Part of a small language model's weights: 4 heads of 32.
Each number is 128 + 24 x the weight over its row's rms, rounded and kept within 0 to 255. Layers, rows and columns count from 0. The size above them is the row's rms in percent of the matrix's.

# layer 3 attention key, 128x128, rms 0.0936, rows 67-95, columns 0-63
size [104 123 111 101 122 136 115 125 136 106 129 109 122 123 106 109 100 115 110 110 118  90 117 121 108 124 123 118 113]
[[146 167 102 147 117 105 173 136 156 148 115 106 212 131 157 158 122 177 108 135  88  87 119 123 117 135 118 157 185 129 111 161 129 133 124 147 119 104 154 137 118 104 122 182 118 129 119 172 170  92 169 125 118 116 130 107 107 123 108 119  96 134 116  87]
 [ 93 122 154 183  86 113 148 126 103 136 118 157 155 152 131 135 168 115 128 108 111 122 104  63 100 158 164 112 148 108 116 125 116 162 124 111 172 167 126 134 106 139 148 117 127 119 133  93 166 115 123  87 145 135 138 137 109 167 108 121 107 143  94 111]
 [156 133 140 108  97 126 136 127  99 144 159  85 151  81 129 127 136 102 160 135 131 143 146  86 148 115 131 139 139 139 113 145 148 116 108 125 116 124 134  90 152  77 161 176 203 116 147 136  90  81  99 101 124 124 111 102  94 111 114 100 123 130 141 129]
 [153 106 108 134 120  88 153 151 167 138 140 134 109 125 114 115 104 119 150 117 156 138 141 125 152 105 101 175 145 141 123 170 133  87 138 113 107  75 154 140 125 106 148 115 107 107 147 124  96 109 153 126 118 182 155  92 102 104 160 101  91 140 112 109]
 [145 122 170 141 101 180 121 114 132 111 127 110  62 113 135 152 101 144  96 119 178 110 138 143 114 121 135 171 136 105 140 160 139  99 137 162 142 134 179 115  86 135 153 117 113 123 101 130 154 126 160 156 124 106 158 106 159 113 112 100 127  68 141 154]
 [169 124 152 101 128 160 110 110 130 108 142 108 117 121 115 118 151 167  87 109 133 153 203 114 145 117 148 100  93  80 125 140 161  72 140 130 186 127 127 112 159 151 120 143 121 135 125 117 117 145 119 103 145  97 109 111 175 123 118 140 145 103 141 145]
 [156 150 127 125 130 118  79 143 113 118 140 143 135 163 152 135 154 132 117 144 148 130 105 146 134 136 156 117 150  89 167 142  73 152 106 145 146 146 188 121 126 146 128 118  67 130 127 141 143 160 130 113 135 110 132 143 119 149 134 139 132 105 202 117]
 [103 157 157 105 117 121 104 146  84 165 115 123 106 136 153 162 139 138 160 115 123 138 167 141 101 119 169  94 128 121 117 172 150 105  80  98 128 140 114  94 156 182 149 163 159 126 161 125  59 143 127 115 141 103  98 133 140 130 134 151 170 193 125 124]
 [123 112 109 154 127 162 105  94  96 160 119 110 122 147 113 146 146 142 118 121 127 166 146 176 120 125 116 133 105 103 122 117 143 159 125  93 139 113 141 118 143 118 145 121 169 140 122 141 146  73 144 118 135 168  96 122 154  88 155 181 140 193 138 124]
 [109 105 158  98  99 113 120 119 108 121 131 161 128 162 144 114 136  90 174 124 157 104 121 146 109 133 137 164 103 119 138 139 131 109 108  65 126 112 100 115 150  82 123 163 148 135  98 122 158  70 114  87  83 115 146 165 140 112 143 122 105 127 103  89]
 [ 72 117 133 141 129 119 118 114 149 129  81 152 105 167 163 122 143 147 172 100 140  80 116 151 149 106 147 136 177 147 135 123 119 146 126 130 110  90 151 131  99 107 100 111  99  96 116 141 115 110 106  88 121 145 142 108 160 117 118 121 115 124 132 149]
 [146 109 129 112 102 153 121 160  75 119 131  99 167 135 104 140 136 129 102 130 154 147  93 131 144 130 184  95 137 133 105 170 148 124  96 159  94 180 157 135 115 131 125 143 125 110 121 116 151 151  76 166 137 129 135 145 151 121 123 135 146 179 165 133]
 [150 110  84 124 131 142 130 116 110 163 166 116 191 152 108 121 148 162 147 101 123  85 129  90 126 138 102 179 100 171 119 128  94 118 118 121 109 184 169 165 111 102 116 151 126 149 142 153 158 140 185 156 117 110 100 116 127 102 134 129 113 149 151 126]
 [148 134 116 164 124 160 105 115  86 147 110 120 136 118 133 161 127 145 119 129 134 136 167 147 126 119 145 145 111  82 161 178 159 132  62 109 148 136 129 116 146 163 140 146 175 146 119 133 138 127 157 139 156 113 102  96 134 116 155 153 155 159 109  95]
 [102  87 153 138 129 116 122 106 119  94 130 145 128 104 142 119 116 120 136 156 161 110  82 124 154 177  93 171 148 129 129 139 126 132 155 105 135 105 161 152 132  94 169 113 120 116 117 147  69 109 109 118 103 159 120 157 104 152 112 124 121  98 122 106]
 [138 124 133  97 152 132 105 133  90 133 124 157 119 117 156 160 152 112  69 145 173 124 111 185 112 123 143 105 153 169 146  98 134 112 114 133 152 169 124 118 132 144 115 112 156 113 132  95 142 131 162 112  79 133 113 114 170 109 126 153 119 169 147 133]
 [169 114 116 106 117 114  66 128 138 118 167  53 117  61 112 111 130 117 136 119 132 147 124 180 100 145 132  79 147  73 132 141 135 130 137  94 134 130 139 114 138 110 152 142 147 114 132 150 113 136 111 169 143 123 157 109 141 129 117 129 141 125  88 139]
 [107 133 164 187 132 113 124 130  97 134 149 169 114 149  88 154 144 119 185 122 112  93 143 109 132  94 147 168 140 139 120 136 123 156  90 169 127 107 169 131  96  81 112 134  90 124  96 121  87  94  94 109 141 117 150 117 136 127 136 134 108 163 124 125]
 [110 158 117 104 109 123 132 125 114 129 129 130 124 135 135  79 131  64 154  93  99 106  99 128  90 141 152  96 143 121 100 138 132 189 131 150 116  92 136 131 100 108 110 141 111 146 119 166  74 138 125 144 154 128 126 128 140 134 157 160 127 112 147 115]
 [128 162 110  80 136 124  94 158 103  84 132 101 149 104 152 104 137 104 141 144 127 127 126 107 118 113 119 123 140 106 176 128 129  82 152  91 167 101 120 151 131  88 135 112  60 153  81 115 125 164 101 157 149  89 128 155 165 135 163 139 122  96 105  90]
 [135 160 130  67 124 118 104 131 110 114 114 105 143 129 145 129 176 119 140 142 139 138 157 141 131 110 165  96 143 138  98 115 158 135 103  80 133 119 122 155 128 120 133 160 174 113 149  98 135 125 208 115 117 101 135 101 156 101 106 165 187 136 114 115]
 [138 134 151 114 114 109 127 159 111 127 153  81 107 130 127 144 102 137 138 135 123 132 132 147 123 111 105 169 138 150 120  70  89  91  82 173 142 141 158 101 100  86 161 101  90 113 118 148 126 148 120 156  90 137 135 172 106 144 117 142 141 153 171  95]
 [129 103 155  96 139 190 109 166 136 148 167  94 120  73 122 138 119 128  90 147 139 137 167 140 107 154 112  81 127  96  95  87 156 135 149 133 126 119 130 132 132 116 130 155 139 138 111 176 148 118 137  88 136  89 143  98 156 104 138 105 141 170 127  97]
 [133 159 155  81 135 148 164 117 104 202 182 126 116 138 131 125  85 133 169 134 149 140 157 126 153 171 164 150 131 115 106 133 135 148 113 108 132 186 143 130 123 154 137 141 119 107 145 129 156 149 137 136 121 116 125 120 155 115 128 118 154 100 126 157]
 [137 151 102 108 136  79 160 116 119 188 117 141 162 118 113 110 116 128  87 148 121 115 139 105 113 153 136 101 111 145 144 123 138 160 138 103 178 145 146 131 134 131 179 122 139 115 157 114  93 140 140 142 171 110 108 110 131 151  95 136 111  95 111  74]
 [180 119 112 130 116 102 144 130 148 143 165 148 142 159 123 150 102 122 143 100  64 127 134 107 153  74 125 119 139  90 127 120 128  94 109 136  92 100 166 155 128 131 181 113  90 151 174 115 157 146 149 123 124  89 109 148 151 121 140 128 140  77 137 124]
 [ 96 124 171 106 138  87 112 145  88 163 120 182 121 137 143 141 167 147 122 129  77 125 128  95  68 144 118 104 121 118 106 139 110 115 161 112 162 113 107 141 126 128 191 100  97 117  94 103 143  91  87 134 163 144 127 102 129 133 125 167  93 151 148 154]
 [125 136  72 166 121 120  92 124 144  98 119 175  99  87 125 114 110 186 118 108 136 120 160 144 141 102 132 117 135 162 139 130 133 159  89 127  83 125 102 123 138 104 131 149 156 167 141 134 134 162 142 148 132  91 124 133 106 149 121 101 117 125 135 134]
 [134 109 160  99 118 129 108 129  89 114 109 141 147 129 149  76 145 137 163 138 107 158 159 164 113 100 119 131 127 136 146 123 111 112  94 169 136 112 120 100 166 126  79 136 171  85 123 132 111 150 112 101 112 153 155 118  93 156  67  65 116 144 132  77]]
# layer 3 attention query, 128x128, rms 0.0949, rows 68-95, columns 0-63
size [119  98  94 112 107 109 128 138 118 120 113 126  90 102 102  87 107 103 108 100 107 106 123 109 121 116 112 122]
[[127 145 106 149 152 119 130 136 111 138 102 178  78 138 110 150  78 138 127 136 167 125 150 140 162 151 163 166 114 101 121 146 120 118 143 160 118 150 104 109 128 149 152 132 104  76 115 118 135 120 152 172 120  84 121 108 132 128 136 106 117 129 100 156]
 [137 172 196 121 182 118 144 168 165 130 106 103  87 125 111 153 106 144 156 116  88 131 129 170 141 129 152 127 115  81 116  98 151 130 107 127 143 162 157 143 156  99  76 158 122 125  85 124 149 114 142 129 143 129 147  82 158 127 134 123 180 121 144  99]
 [103  88 150 147 168 123 123 115 120 124  93 104 112 153  97 163 145 121 113 119  79 113 125 145 106 161 110 120  87 129 136  97 121 141 142  76 110 109 139  94 127 114 111 106 116 180 152 170 145 137 158 141 117 124 141 142 112 127 143 138 104 136 108 129]
 [ 93 169 121 114 160 113 123 135 101 122 139 122 174 168 119  84 111 122 164  87  88 107 112  91 161 110 138 136 130 145 122 128 113 125 105 133  98 130 147 110 115 174 122 116 102 128 142 161 129 126 123 132 122 132 139 107 127 106 132 141 115 159 111 125]
 [125 132 188 126 140 108 139 122  93 192 152 134 139 147 168 142 120 113  94 158 140 110 145  82 116 137 121  95 129 103 116 136 119 137 100 168 124 121 143 152 104 127 165 113 162 142 127 125  85 117 140 102 156 123  97 151 165 116 126 115 113 151 127 152]
 [107 147 149 126  99  93 175 106 107 150 135 133 159 143 117  84 102 136 110 125 158 114 137 111 113 120 143 152 112 136 136 131 128  92 145 132  90 106 120 142  93 152 148 119 145 119  90  79 140  74 151 172 108 132  91 125 158 115 131 140 112 153 131 132]
 [150 115  86 105 155 134 129 128 117  88  98 150 125 125  95 155 129 131 124 109 134 117 116 107 143 151 119 186 170 130 153 131 139 152 152 151 119 144 102 116  95 137 113 123  93 154  99 119 189  66 125  98 144 137 169 121 142 111 145 114  85 106 147 111]
 [170 135 147 104 125 111 139 172 179  61 170 128 140 102 148 173 107 131 134 141 107 127 104 145 130 117 140 128 116 128 157 167 125 134 120 167 129  99 153  61 149 148  95 115  86 120 154 174 135 150 126 144 132 106 143 157 133 156 118  90  97 105 153 115]
 [146 134 166  91 141 153  75 129 153 129 103 110 117 110 140 148 140 123 163  91 169 163 145 144 117 101 165 106 147 132  65  90 116 119 131 121 128 173 144 159 150 112 158 143 101 139 134 117 120  99 133 137 156 167 145 110 133 135 109 121 140 152 180 138]
 [186 130 116 126 125 107 127 153 167 169 143  98 137 150  99 150 110 119 131 169 155 190 145 128 141 143 127 114  91 125 121 117 126 162 150 112 174 172 143 136 121 128 155 132 109 106 164  91 148 128 130 146 166 146 143 131 137 122 147 100 133 146 100 163]
 [136 138 154 103 150 121 136 146 131 136 125 123 137 115 124 110 126 130 164 121 123 135 156 101  90 114 106 154 102 150 181 117 115 111  86 130 124 139  77  95 116 175 113 122 103 170 112 114 126 124 140 143 105 118 163  90 105 179 140 156 103  83 166 108]
 [135 107 145 123 131  62 114  96 150 105 108 132 131 105 143 126 121  81 118 109 158 128 126 155 134 113 119 104 157 123 117 141 142 132 137 109 110  68  87  88 139 131 132 137 145 120 117  95 139 135  86 134 139 152  88  94 115 147 119 127 152 100 120 101]
 [ 82 140 113 116 114 137 211 112 114 114 115 175 131  87 148 137 167 153  98 147 102 133 112  90 108 169 123 138 145 134 136 141 125 148 174 113 108 127 144 157  89 116 112 101 166 115  92 109 129 110 135  91 140 123 166 123  85 116 122 131  80 118  97 109]
 [ 96 148  93 130 123  61 188 177  88 110 129 154 109 139 108 150 131 137 130 127 130 126 126 160 122 139 126 133 136 149 149 174 131 149 103 142 137 101 132  75 142 136 107 131 106 120 123 176 111 160 104 161 130 108 120 104  59 108 136 134 135 152 120 135]
 [102 118 140 117 120 127 131 101 146  92 112 128 138 151 125 158 105 144 126 101 172 152 132  92 117 167 146 115 153 101 135 129 154 110 155 119 118 104 133 157 139 134 107 126 110 135 146 181 119 162 159 112 134  97  93 163  87 145 163  82 148 111 136 151]
 [126 127 119 176 163 183 173  89 104 185 106 111 164 126 106 139 129 158 150 169 162 138 134 170 130 122 152 153 122 160 129 124 127 103 134 105 128 122 115 167 111 137 141 126 156 104 122 116 145  78 123  93  92 139 118 100 107 164 130 112 136 158 173 129]
 [134 106 144  84 155 105 125 141 175 124 102 136 172 116 176  94 101 124 117 148 137  92  94 131 120 121  82 147 153 126 162 132 150 139 141 109 122 124 155 116 149 188 145  98 133 101 142 123 117 125 141 180 125 113 142 168 145 131  84 159  60 133 118 106]
 [182 128 145 134 138 133 111  83 103 132 117 148 125 155  97 169 138 133 101 177 174 169 142 149 180 122 115 148 129  91 134 135 122 102  86 165 153 144 126 131 139 161 159 132 105 159 140 125 119 105  86 156 101 125 127 119 156 145 125  97 130 118 149  83]
 [111 143 133 166 153 108 109  95 111 126  80 168 134 125  82 113 175 140 114 109 139  86 114  89 110  85 117 135 127 133  92 140 102 103 125 130 118 148 161 118  68 117 138 139 165 130 162  80 105  75 133 157 112 136 170  87  80 138 117 151 114 123 120 111]
 [134 153 126 120 140 130 127 116 147 132 114 106 122 137 167 144 144 134 135 109 149 120 127 114 125 165 128 149  83  68 117 140 151 117 120 157 176 176 138  70 146 139 110 158 107 119 142 128 128 107 104 137 175 130 152 184 110 152 156 149 138 117 144 107]
 [152  93 125 150 100 132  92  51 152 164 110 108 197 158 106 133 134 136 123 146 133 135 138 124 150 124 135 119 121 146 133 159 163 128 140 118 120 119 152 188 159 131 149 148 146 109 108 117 115 112 155 113 115 103  87 105 127 126 124 117 139 124 123 144]
 [126 136 143 152  92 140 111 125 117 125  65 105 149 187 133 132 126 190 122 107 129 106 146 143 123 173 130 163 133 190 124 142 109 107 121 104  90 154 123 160 129 152 146 143 125 117  81 109 133 189 116 185 131 136 136 148 110 171 117 139 123 109 107 106]
 [125  89  82 161 108 152 118 156 130  82  93 154 101 136 112 113 159 109  87  99 126 144 128 147 163 118 127 124  99 138 146  64 146  79 156 148 151 111 164 128 155 117 134 122 124 146 128 124 117 113 120 154 123 142 119 125  96 123 130 138 110 168  97 140]
 [149 128 134 168 126 132 109 114 123  87 137 123 167 124 151 137  80 119 136 126 142 186 147 168 146 102 140 144 126 111 106 119 144 101 104 107 132 126  97  92 105 121 103 121 136 127 121 101 154 158 148 115 113 101 122 114 120 139  98 141 157 135 129 176]
 [107 151 172 116 122 107 111 117  78 142 174 111 129 127 139 124 111 148 122 118 158 111 126 151 120 169 118 151 146 163 141 102 149 151 120 127 136 167 107 110 120 103 114 158 167 130 131 150 129 115  60 106  93 148 129 170  98 124 126 122 127 108  97 134]
 [169 140 130 173 132  99 135 135 174  82 147 121 107 145  91 128  79  94 189 118 156 109 130 138 129 107 121 108 135 156  77 134  90 133 116 128 136 154 130 105 135 147 107 142 141 169 111  71 137 150 122 143 105 111 125 146 136  93 122  80 128 129 143 145]
 [125 117 166 104 145 115 141 136 160 153 140 132 179 140 163 127 155 110 122 130 124 155 134 125 123  84 102  84 155 114 129 158 172 106 133 120 127 133 174 180 141 145 130 120 127 135  98 119 120 114 120  82 120 173 136 140 166 124 156 160 158 176 170 137]
 [138 130  97  96 113 121 137 129 154  96 132 136 154 114 119 100 157 168 133 103 131  80 140 151 116 130 143 147 144 152 134 109 138 143 116  90  81 112 126 132 108 193 176 112 137 118 137 120 121 105 150 126  95 106 150 138 183 117 161 184 100 137 150 154]]
# layer 3 attention value, 128x128, rms 0.141, rows 64-87, columns 0-63
size [129 129 141 115 113 135 137 137 117 136 141 135 119 119 132 115 129 123 128 137 132 131 132 124]
[[ 81 153 141 106 119 129 131 139 146 148 143  78 122 153  67 138  99 139  81 132 107  81 104 162 123 101  78  75 142 119 106 119 142 102  89 147 102 134 140 167 132  96 125 140 129 100 164 168 118 119  83 110 117 153 107 160 128 130  99  89 138 127 135 117]
 [124 142 125 146  83 134  97 116 126 153 130  80 119 151 142 149 144 149 106 117 134 134 145 111 139 159 144 118  92  92 145 116 102  89 109 117 137 101 124 127 131 146 151  84 159 129 169 133 113 141 146  85 124 149 145 158 140  71 108 198 142 121 110 127]
 [173 101 146 108 160 113 131 122 125 143  91 158 130 135 144 123 123 145 113 118 102 110 148 144  81 137 103 150 107  91 124 108 112 124 121 158 134 107 170 149 161 103 121 115 135  98 117 108 141 142 135 159 174 144 118 154 131 140 135 106 173 121 131 126]
 [126 106 118  78 123 116 129 143 153 149 151 110 140 147 120 127 156 125 117 115 110 130 104 123 155 115  96 101 167 123 124 153 153 111 137 100 121 135 158 124 110  87 145 110 136 110 193 123 135 132 134 109 125 133 106  96 107 126 157 148 121 146 141 135]
 [153 145 133 172 158 117 139 107  99 126  96 134 136 158 107 153 170 117  96 153 132 132 117  98  78 134 156 103 104 138 157 124  83 126  95 126  93 145 110 151 142  70 101 106 110  98  90 150 146 109 108 136 144 124 108 104  96 109 123 104 164 125 125 121]
 [123 114 127 136 128 147 132 118 111  70 124 130 169 152 113 139 157  91 133 198 182 129 166 106 120 129 123  85 115 151 154 144  95 126 136 152 116 154 149 110 183 123 168 162 134 141 130 173 142 133 147 125 124 128 177 109 112 100 117 151 112 110 160 140]
 [ 94 158  87 106 184 113 123 125 131 120 109 126 172 150  83 108 143 119 105 138 132 145 128 142 115  90 146 125 145 114 119 101 137 136  90  86  96 135 176 129 121  80 146 155 117 130 160 162 137 152 119 123 126 119 158 135 133 149  83 102 129  96 119 106]
 [167  93 137 125 110  99 156 133 108 125 101 117 110 122 119 173 109 106 117 120 148  89 101  98 121 123 174 107 157  70 136 165 121 148 151 112 144 143 105 122 127 113 154 156 135 105 138  86 136 126 122  65 148 103 120 153 114 143 137 154 124 109 111  90]
 [171 147 128 145 129 126  98 171 127 116 132 161 125 138 168 135 106  87 109  80 155 131  99 150 136 147 140 126 122 154 144 100 164 113 114 115  94 123 140 106 175  99 109 152 140 155 103 167 138 171 121 135 102 130 104 124 107 113 132 143 145 115 109 146]
 [135 123 137  97 107 133 144 153 139 110 128 107 150  52 110 146 119 161 141 114 127  95 146 142 121 124 102 106 144 142  92 149 133 138 129 127 127 139  93 114 154 140  74 111 134  90 113 141 185 144 104 137 111 162  96 119 113  92 155 130  99 142 130 162]
 [106 100 107 149 176 110 136 132 113 152 104 124 105 137 130 100  79 167 180 128 118 119 129 126 130 161 133 150 116 119 153 126 141 130 113  97 107 111 137 120  86 126 134 135 131 104 119 120 103 133 145 142 154 159 203 106 139 137 167  96 176 111 140 137]
 [125 137 189 118 173 140 145 101 134 133 122 115 139 121 123 127 130 159 135 114 109 124  94 125 132 134 146 115 117  90 103 137 132 142  92 118 111 131 111 145 105  98  82 144 139 129  97 155 115 140 134 145 157 133 130 157 128  89 147 140 168 163 112 129]
 [ 89 173 110 128 122 162 141 112 126 152 132 164 157 129 120 154 101 140 138 146  67 170 146 124 157  87 113 130 109 150 132 164 143 132 122  96 125 153 159 141 157 146 165 148 178 142 108 142 157 123 127 164 104 125 161  87 150 131 115 127 112 167 131 118]
 [138  69  91 106 109 143 112 120  99 164 165 139 108 168 142 187 146 136 135  99 150 115 153 137 108 163 116 147 151 103 144  90 126 150 135 122 150 104 168 134  98 123 100 110 113 135 150 123 149 173 127 124 134 152 107 103 104 144 150 118 118 144 122 159]
 [167 114 130 148 204 123  80 142 161 138 113 125 137 135 120 139  96  84 129 124 120 153 146  93 109 118 164 118 136 130 138 124  73 130 163 114  92 126 118 102 145 150 146 140 129 134 102 139 123  84 142 109 135 125 135 123 102 129 121 167 160 149 171  93]
 [ 77 141 145 141 137 146 162  96 116 164 148 132 132 152 152 136 128 147 158 109 142 105  87 129 128 117 114  95 114 148 129 125 160  95 138 140 113 106 156 119 143 123 150 101 141 146 125  93 120 121  78 162 111 109 142 136 122 139 139 126 137  84 150 100]
 [103  88 131 147 136 124 126 130 132 139 163 153 144 167 102 187 133 180 143 138 143  86 104 103  79 151 119 121 106 127 144 108  98 161 149  78 151 138 145 122 158 107 115 117 125 131 133 132 114 154 139 121 167 149 139 118 130 112 132  97 169 141 170  98]
 [164 128 115 156 128 127 129 113 116 143 148 105 101 118 129 148 112 145 129 149 157 139 140 119 131 122 146 124 166 108 160  99 105 140 144  97  94 118  75 106 135 124 120 109  99 149 102 110 123 131 150 126 148 145 133 139 123  88 141 145 145  62 143 160]
 [ 90 152 152 153 149  77 150 139 107 147 119  94 128 180 158 134 125 142 111 126 132 135 158 132 114 142 120 138  99 115  97 136 121  97 126 134 147 148 131 104 134 108 170 154 134 116  79 128 185 157 133 133 117  95 174 146 141 128  89 140 129 139 177 178]
 [116 143  92 100 147 108 121 105 114 139  87 149  77 132 146 135  79 109 132  67 115 154 125 133 151 125 129 131 161  77  84 103 130  95 128 130 159 143 129  88 110  87 188  80 155 103 120 116  86  99 163 117 134 106 125 132 139 139  80  98 163 121 111  84]
 [155 123 118 142 118 110 106 143 112 136  56 128 120 124 100 113 137 165 153 111 160 108  80 124 133 142 103 142 130 102  77 117 130  79 138 107 144 129 179 116 134 128 145 113 100 157 101 138 115 134 119 120  98 102 133 126 128 109 137 101 115 103  95 156]
 [130 110 156 120 117  86 111 161 143 141 136 109 123 132 132 179 140  99 154 118 123 148 137 128 114  96 162 105 133 141 131 121 101  84 106 137 138 142  72 113 110 132  93 158 108 159  92 163 106 151  82 112 156 128 127 142 114 106 141 122  76 109 129 100]
 [110 166 137 136 173  90 146 152 136 145 131 143 145 134 141 130  98 169 124 136 149 136 133 139 180 105 135 120 180 134 143 135 117 119 138 128 111 140 116 151 127 129 101 152 146 135 169 153 112 112 107 166  99 128 121 140 128 109 155 168 148 152  65 125]
 [144 114 134 113 124  99 152 141 138 143 107 126 106 106 118 136 122 119 111 178 108 125 123 142 154  98  71 130  94  95  93 108  94 152 151 113 101 115 177 119 122 140  84 104 120 131 120 122  60 118 119 117 166 127 110 140 115 132 139 113  99 103 116 164]]
# layer 3 attention output (transposed), 128x128, rms 0.122, rows 64-87, columns 0-63
size [111 114 127 108 108 124 126 126 106 121 132 130 112 110 120 106 128 112 117 129 119 114 122 115]
[[134 108 137  73 116 161 105 130 162 110 123 160 118 152  89 154 153 157  96  99 116 107 157 171 100 121 144 152 122 107  95 139 128 136 118  88 117 151 142 144 148  64 153 142 150 128 145 145 132 161 114  95 125 158 131 125  94 110 113  89 143 133 141  87]
 [ 62 109 115 183 120 118 140 113 143 119  85 132  78 121 128 102 138 130 142  60 159 136 148 154 147 107 128 128 129 131 110 134 124 118 105  82 136 123  91 140 125 109 142  86 162 113 147 136 118 149 103 145 153 166 114  92 168 140 113 167 105 106 122 104]
 [152  90 151  79 173 152 102  99 140 111 150 182 137 141 147 147 137 118 119 102 163 137 119 121  76 125 158 167 127 147 128  65 116 157 114 101 118 123 141 174  81 143 132  87 140 147 103 149 173 104 159 126  95 155 114 107 121 112 126 106 142 150 143 132]
 [112 168 149 124 117 155 133 141 152 114 101 167 145 131 115 171 153 115 120 142 136 170 125 127 141 132 125 137 135 101 156 110 105 124 103 163 148 103 180 119 136 111 160 117 100 115 155  93 134 118 124 112 161 176  94 126  91 139 139 125 153 100 100 151]
 [140 140 142 136 123 148  65 132 143 137 111  81 110 128 143 101 161  99 115 133 112 125 142 125  86 112 149  98 143 122 133 105 120 143 170 127  80 138 107 110  98 119  98 116 142 148 124 164 131  96  69 151 120 112 103  94 166  64 128 136 123 166 171 136]
 [134 110 132 115  86 128 176 112 128 149 135 120 168 138 111 143 125 167 139 121 115 105 142 158 131 152 103 140 131 143 130 124 101 120 174 121 113 152 129 128 121 103 181 129 135 136 151 115 116 155 116 122 150 155 148  84  96 110 122 148 142 145 151 123]
 [152 126 134  96  86 149 120  92 126 106 105  97 159 131 111 131 149 128 113 113  87 125  94 154 167 115  79 107  70 131 130 135  94 117 132 161  95 118 179 145 108  84 148 117  87 120 154 176 109 103 109 129 143  96 110 111 112 109 132 126 165 123 146 121]
 [147 133 154 185 123 137 166 109 169 116 103 157 122 127 106 122 171 121  94 118  77 121 110 124 116 127 120  88 159 105 139 137 150 128 112 150 141 122 156 186  81  94 105 133 124 113  86 163 141 123 151 121 149 147 142 137 135 156 121 132 161 142 122 157]
 [126 117 113 140  82 190  86 138 183 133 119 154 119 156 123 135 152  92 104 104 124 147 108 149 150 147 117 110 158 147 136  81 142 160  94 154 124  63 113 120 133 142 139 133 117 122 126 122 115 119 133 145  86 134 138 111 138 157 141 111 146  99 159 107]
 [119 132 139  68 104 113 128 133 130 129 138 141 124  82 127 159 157 159 142 104 113 169 161 168  81 134 136 131 116 135 135 166 143 112 129  91 146 113 108  96 136 134 120 150 152 130 126  97  83 110 128 124 142 164 159 107 132 122 132 117 155 125 132 155]
 [151 135  80 123 153 128 104 127 102 121 137 140 180 153 121  78 106 125 168 132 145 141 127 123 178  79 160 205 134 136 119  80 135 122 113 177 154 138 135 120 140 131 119 124 137 110  77 151 142 149 130 140 123 125 130  92 123 119 178 127 165 139 126 139]
 [125 143 166 159 126 131 105 114 127 121 132  92 165 148 115 148 106 113 109 126 118 105 111 141  99 130 185 145 119 106 133 120 152 102 108 127 108 109 132 138  85 191  95 157 129 117 119 161 106 127 137 139 108 144 104  83 122 116  95 129 118 168 113 142]
 [124 138 147 112 136 114 128 173 162 167 146 101 148 178  88 166 139 145 159 157  96 111 100  81 139  94 107 159 108 165 133 144 116  96 107 143 115 131 138 165 125 117 187 116 120 167 136 131 106 119 150 136 110 144 136  91 100 122 122 121 115 128 169  83]
 [136  99 106 147 117 163 144  84 162  86 143 155 132 146 133 153 144 151 131 119 139 122 123 136  93 129 130 150 166 115 156 112 145 174 125 130 118 105 107 132 124 135 112 163  98 127 106 125 159 139 133 148 107 126 113 131 157 137 147  91 151 120 108 124]
 [159 119 139 153 124 141 139 134 135 101 133 135 123 131 122  97 148  64 148  97 108 106 134 125 122 116 137 105 178 147 130 176  80 156 140 126 124 100  87 161 115 127 120 117 155 145 107 134 123 105 110 140 169 114 136 126 137 108  99 132 167 146 137 133]
 [ 90 102 117 162  89 138 129 148 118 136 149 175 119 133 157 127 113 117 125 166 116 115 133  98 119 115  98 134 142 109  81 115 112 113 143 134  90 128 145 130 127 128 105 122 168 168 106 138 107 131 150 142  80 153 120 105  75 115 138 117 133  73 115 129]
 [153 122 154 125 123 132 152 141 133 106 128 104 102 152 105 161  97 136 125 142 179 106 123 112  84 117 158 163 122 159 141 158 116  96 143 132 111 166  95 135 134 135 132 118 133 172  44 105 187 111 135 151 141 107 181  96 125 136 136  83 139 139 136  94]
 [124 132 123 154 116 104  92 148 126  89 156 126 124 114 130  76 116 109 111 109 154 106 149 131 138 101 122 145 183 137 123 120 118 116 117 126 117 124 137 168 162 125 113 133 175 118  95 134 132 132 125 156 160 118 112 101 116 101 150 129 121  77 169 178]
 [119 118 159 138 147 113 162 132 120 144 134  78 159  95 107 139 133 127 156 181 157 127 117 148  84 155 126 161 140 151 120 104 107 109 148 113 116 151 111 148 131 151 152 157 161 154 124 138 155 116 163 122 167  97 139 107 142 146  89 143 147 117 101  91]
 [125 103 155 130 128  80  99 124  98 109 100 162 123 135 124 123 135 102 124 107 123 115  77 103 110 105 151 120 147 115 120 123 128 145 148 128 179 115 138 151 112 104 116 103 144 158 144 159 105 114 116 119 142 115 172 130 163 112 116 119 132  78 127 143]
 [113 139  82 111 116 105 109 158 110 102 117  84 156 122 104 140  68 176  96 131 152 155 125 142 154 138 154 124 105  90  80 162 103  98 102 163 172 147 131 112 160 157 121 111 111 122 102 136 190 155 119 115 106 134 125 164 123 126 157 118 127 101 124 124]
 [ 91 137 115 104 134 169  89 108 122 142 137  93 122  92 167 179 124 116 137 141 149 155 152 172  93 121 137  75 160 133  97 163 130 140 120 146 130 103 117 144  98 123  96 163 110 100 141 128 151 123 112 143 141 106 148 154 156 107 123 127 123 175 134  99]
 [135 136 125 158 154 118 124 104 125  82 132 104 121 136 132  86 119 125 196 109 136 101 117 179 149 120 148 144 135 147 130 120  90  98  83 111 107 166  85  82 131 105 102 175 156 116 200 141 113 131 121 116 114 164 137 139 145 142 139 145 136 120 139 117]
 [171 105 118  55 149 151 161 149 153 103 147 112 148 129 168 127 149 104 110 157 117 144 144 114 151 131 127 111 114 142 121  92 142 102  99 150 128 138 155 168  92  77 126 145 141  82  96 115 129 115 130 128 138 146 171 107 146 171 135 108 115 105 115 122]]